From a checkpoint of a small transformer trained on Wikipedia.
Architecture: no biases in attention or MLP, tied embeddings.
Each number is 128 + 24 x the weight over the matrix's rms, rounded and kept within 0 to 255. Layers, rows and columns count from 0.

# layer 5 MLP down (transposed), 512x192, rms 0.0885, rows 384-388, columns 0-95
[[ 88 117 123 105 122 167 144 138 201 153  94 146 139 158 134 142 117 123 127 127 101  98 126  98 123 146 180  81 137 203 126 151  97  82 141 138 111 116 122 113 107  92 143 156 154 135 119 141 132 136  91 119 119 100 130 127 131 125 120 137 110 149 102 125 151 129 120 128 184 117 145 139 118 143 103 144 170 163 143 157  99  74 142  82 134 136 122 156 119 188 173 117 112 142 124 161]
 [101 126 114 141 139  89 132 109 132  92 142 162 146 108  78 126 107 134 147 154 125 207 147 140 141 114 105 127 144 139 146 126 116 162 110 139 139 121 190 119 163 157 137 144 112 127  91  76 156 129 154 137 128 155 131 134 112 115 101 179 139 145 118 120 107 109 106 144  99 143 133 127 107 143 114 128 106 144 131 132 136 141  94  91 141 155 132 104 155 136 147 109 113 118 162 140]
 [ 92 121 153 123  81 104 153 115 111 140 144 171 134 108 126 147 149 116 147 149  96 131 108 166 136 150 131  71 120 114 138 125 121  13 113 129 170 133 161 120 115 148 162 123 125 144 158 164 133  98 124 142 104 143 131 139 125  86 143 105 132 122 115 148 114 140 110  75 140 174 121 145  89 102 104 131 146 138 127 140 128 176 114 147 133 138 130  67 154 148 105 134 126 110 164 172]
 [163 145 120 123 145 134 153 125 136 118 124 131 126 132 119 132 167 150 138 134 140 153 134 139 136 121 130 132 120 149 130 125 164 213 141 119 119 140 147 133 110 152 146 113 104 127 135 118 150 128 128 111 118 128 135 167 164 126 144 255 135 129 119  85 101 122 151 116 127 111 140 101 109 159 154 120 142 105 131 105 153 138  99 141 159 155 125  86 131 124 115 121 118 112 155  91]
 [114 150 120  94 124 158 113 144 144 114 148 148 132 113 133 191  83 122 173 109 119 138  86 132 140 110 128 155 121  74 104 104 139 128  93 137 158 127 113 126 139 151 163 126 126  92 177  92 152 140 162 108 120 139 116 132 116 176  77 125 128 121  96 115 100 100 122 133 134 146 138 131 163 147 107 164 159 138 138 130 127 125 136 129 122 108 108 120 132 176 131 129 122  98 156 127]]
# layer 5 MLP gate, 512x192, rms 0.093, rows 385-389, columns 0-95
[[123 107 124 148  76 168 145 127 117 136 115 117  99 105 151  93 142 133 152  91 125  89 116 149 147 142 139 139  95 136 167 123 137 100 153 107 157 125 113 133 141 161 136 160 137 155 158  96 112 123 101 140 109 116 131 111 123 150 138 121 113 136 150 110 121 136 114 171 113 126 161 138  95 141 128 119 109 107 129 107 129 154 152 182 117 113  88 137 140 138 132 144  92  89  69 140]
 [138 119 104 159 157 132 136 135 181 148 117 141  96 153 125  79 114 131  96 112  97 110  82 132 108 143 114 154 150 139 111 106 154 143  92 131 115 157 117 165 151 107 134 149 121 138 127 110  98 146 117 136 116  82 133  96 141 151 144 123 116 117 144 124 125 112 133 110 155  74 119  84 121 132 133 178 159 113 150 171 114 150 156 129 128 152  91 152 140 139 123 127 118 142 128 111]
 [125 158 139 137 144 153 117  70 118 140 153 116 124 122 153 112 159 118 149 141 130 137 125 158 138 140 159 142 125 169 106 126 162 128 151 120 139 185 138 114 100 153 145 128 144 118 141 153 106 135 121 102 125  99 149 193 161 103 109 179 120 131 124  85 140 164 143 177  97 112 140 182 127 144 138 134 131  88 165 129 131 130 114 154  93 118 125 102 134  97 103 124 174 139 170  83]
 [162 120  85 163 165 139 119 130 108 122  99 168 185 154 144 152 123 129 131 118 140 111 123 162  88 109 148 125  92  96 176 115 113 147 125 115 107 178 123 147 106 144 152 116 103 143 192  91 129 120  77 157 144 135 145 127 112 170 134 124 163 164 129 110 159 120  92  98 131 133 157 126 132 121 115 133 184 197  72 104 163 123 129 124 136  96 151 160 117 174 132 153 140 140 132 149]
 [ 97 137 111 147 129 134 123 120 105  73 111 107 133  84 106  97 122 107  93 153 158  97 100 126 106 158 149 160 144 102 121 112 136  98  92 104 146 131 138 123 149 176 133 117 136 111  83 120 170 124 117  85 137 155 106 147 127 140 142 125 144 100  95 110 117 122 103 178  85 118 112 154 100 113 123 167 163 121 133 192 153  97 133 148 125 149  84 122  58 118  80 133 131 140 112  96]]
# layer 5 MLP up, 512x192, rms 0.0898, rows 385-388, columns 0-95
[[137  98  82 149 112 140 152 113  89 120 110 138  98 107 117 101 102 136 162 120 127  92  95 158 157  83 157 147 120  82 167 117 138 142 168 126 136  97 132 112 144 141 109 126  77 147 102  94 143 159 125 140  72 158 130 118 133 175 152 126  90 135 157 129 130 125 111 187  92 117 151 151 112 127 112 118 131 116  99 113  92 135 147 146 141 151  86  95 163 132 133 108 103 115 145  97]
 [121 140 173 105 107 153 133  75 108 138 113 147 171 104 121 183 139 132 161 148 159 133 138 123 129 111 136  88 127 116 119 140  94 124 162  87 162 110 156  89  80 132 169 122 120 154 145 143 147  87 164 121 142 172 129 173 119 121 110 133 156 139 116 171 136 115 103 140 158 171 158 154 145 123 138  97 128 127 116  95 133 116 105 126 159 141 171 121 154 122 123 113 120 139 122 146]
 [135 166 132 128 158 151 139  79 118 132 154 132 114 137 163 119 126 111 145 129 136 144 140 164 138 155 150 140 120 153 122 145 170 136 155 144 126 177 126 121 100 146 147 116 125 118 143 147 115 133 120  91 136 114 151 181 152 105 118 190 124 142 127  85 166 160 143 149  79 106 143 151 134 137 142 102 130 100 137 105 119 146 109 132 104 134 145 102 130  87 129 105 135 151 167  63]
 [107 116 152 121 181 124 134 116 107 111  99 138 104 137 122  96 128 144 183  91 132 110 140 174 159 141 105 145 132 143  99 157 132 125 164 175 114 146 159 143 154 132  77 127 121 132  69 120 142 141 128 172 103 136 143 144 128 119 122 128 167 119 119  92 175 141 121 117 156 117 104 158 172 126 121  88 160 187 154 127 136 144 132 153 136 130 120 143 160 109  82  96 121 137 124 110]]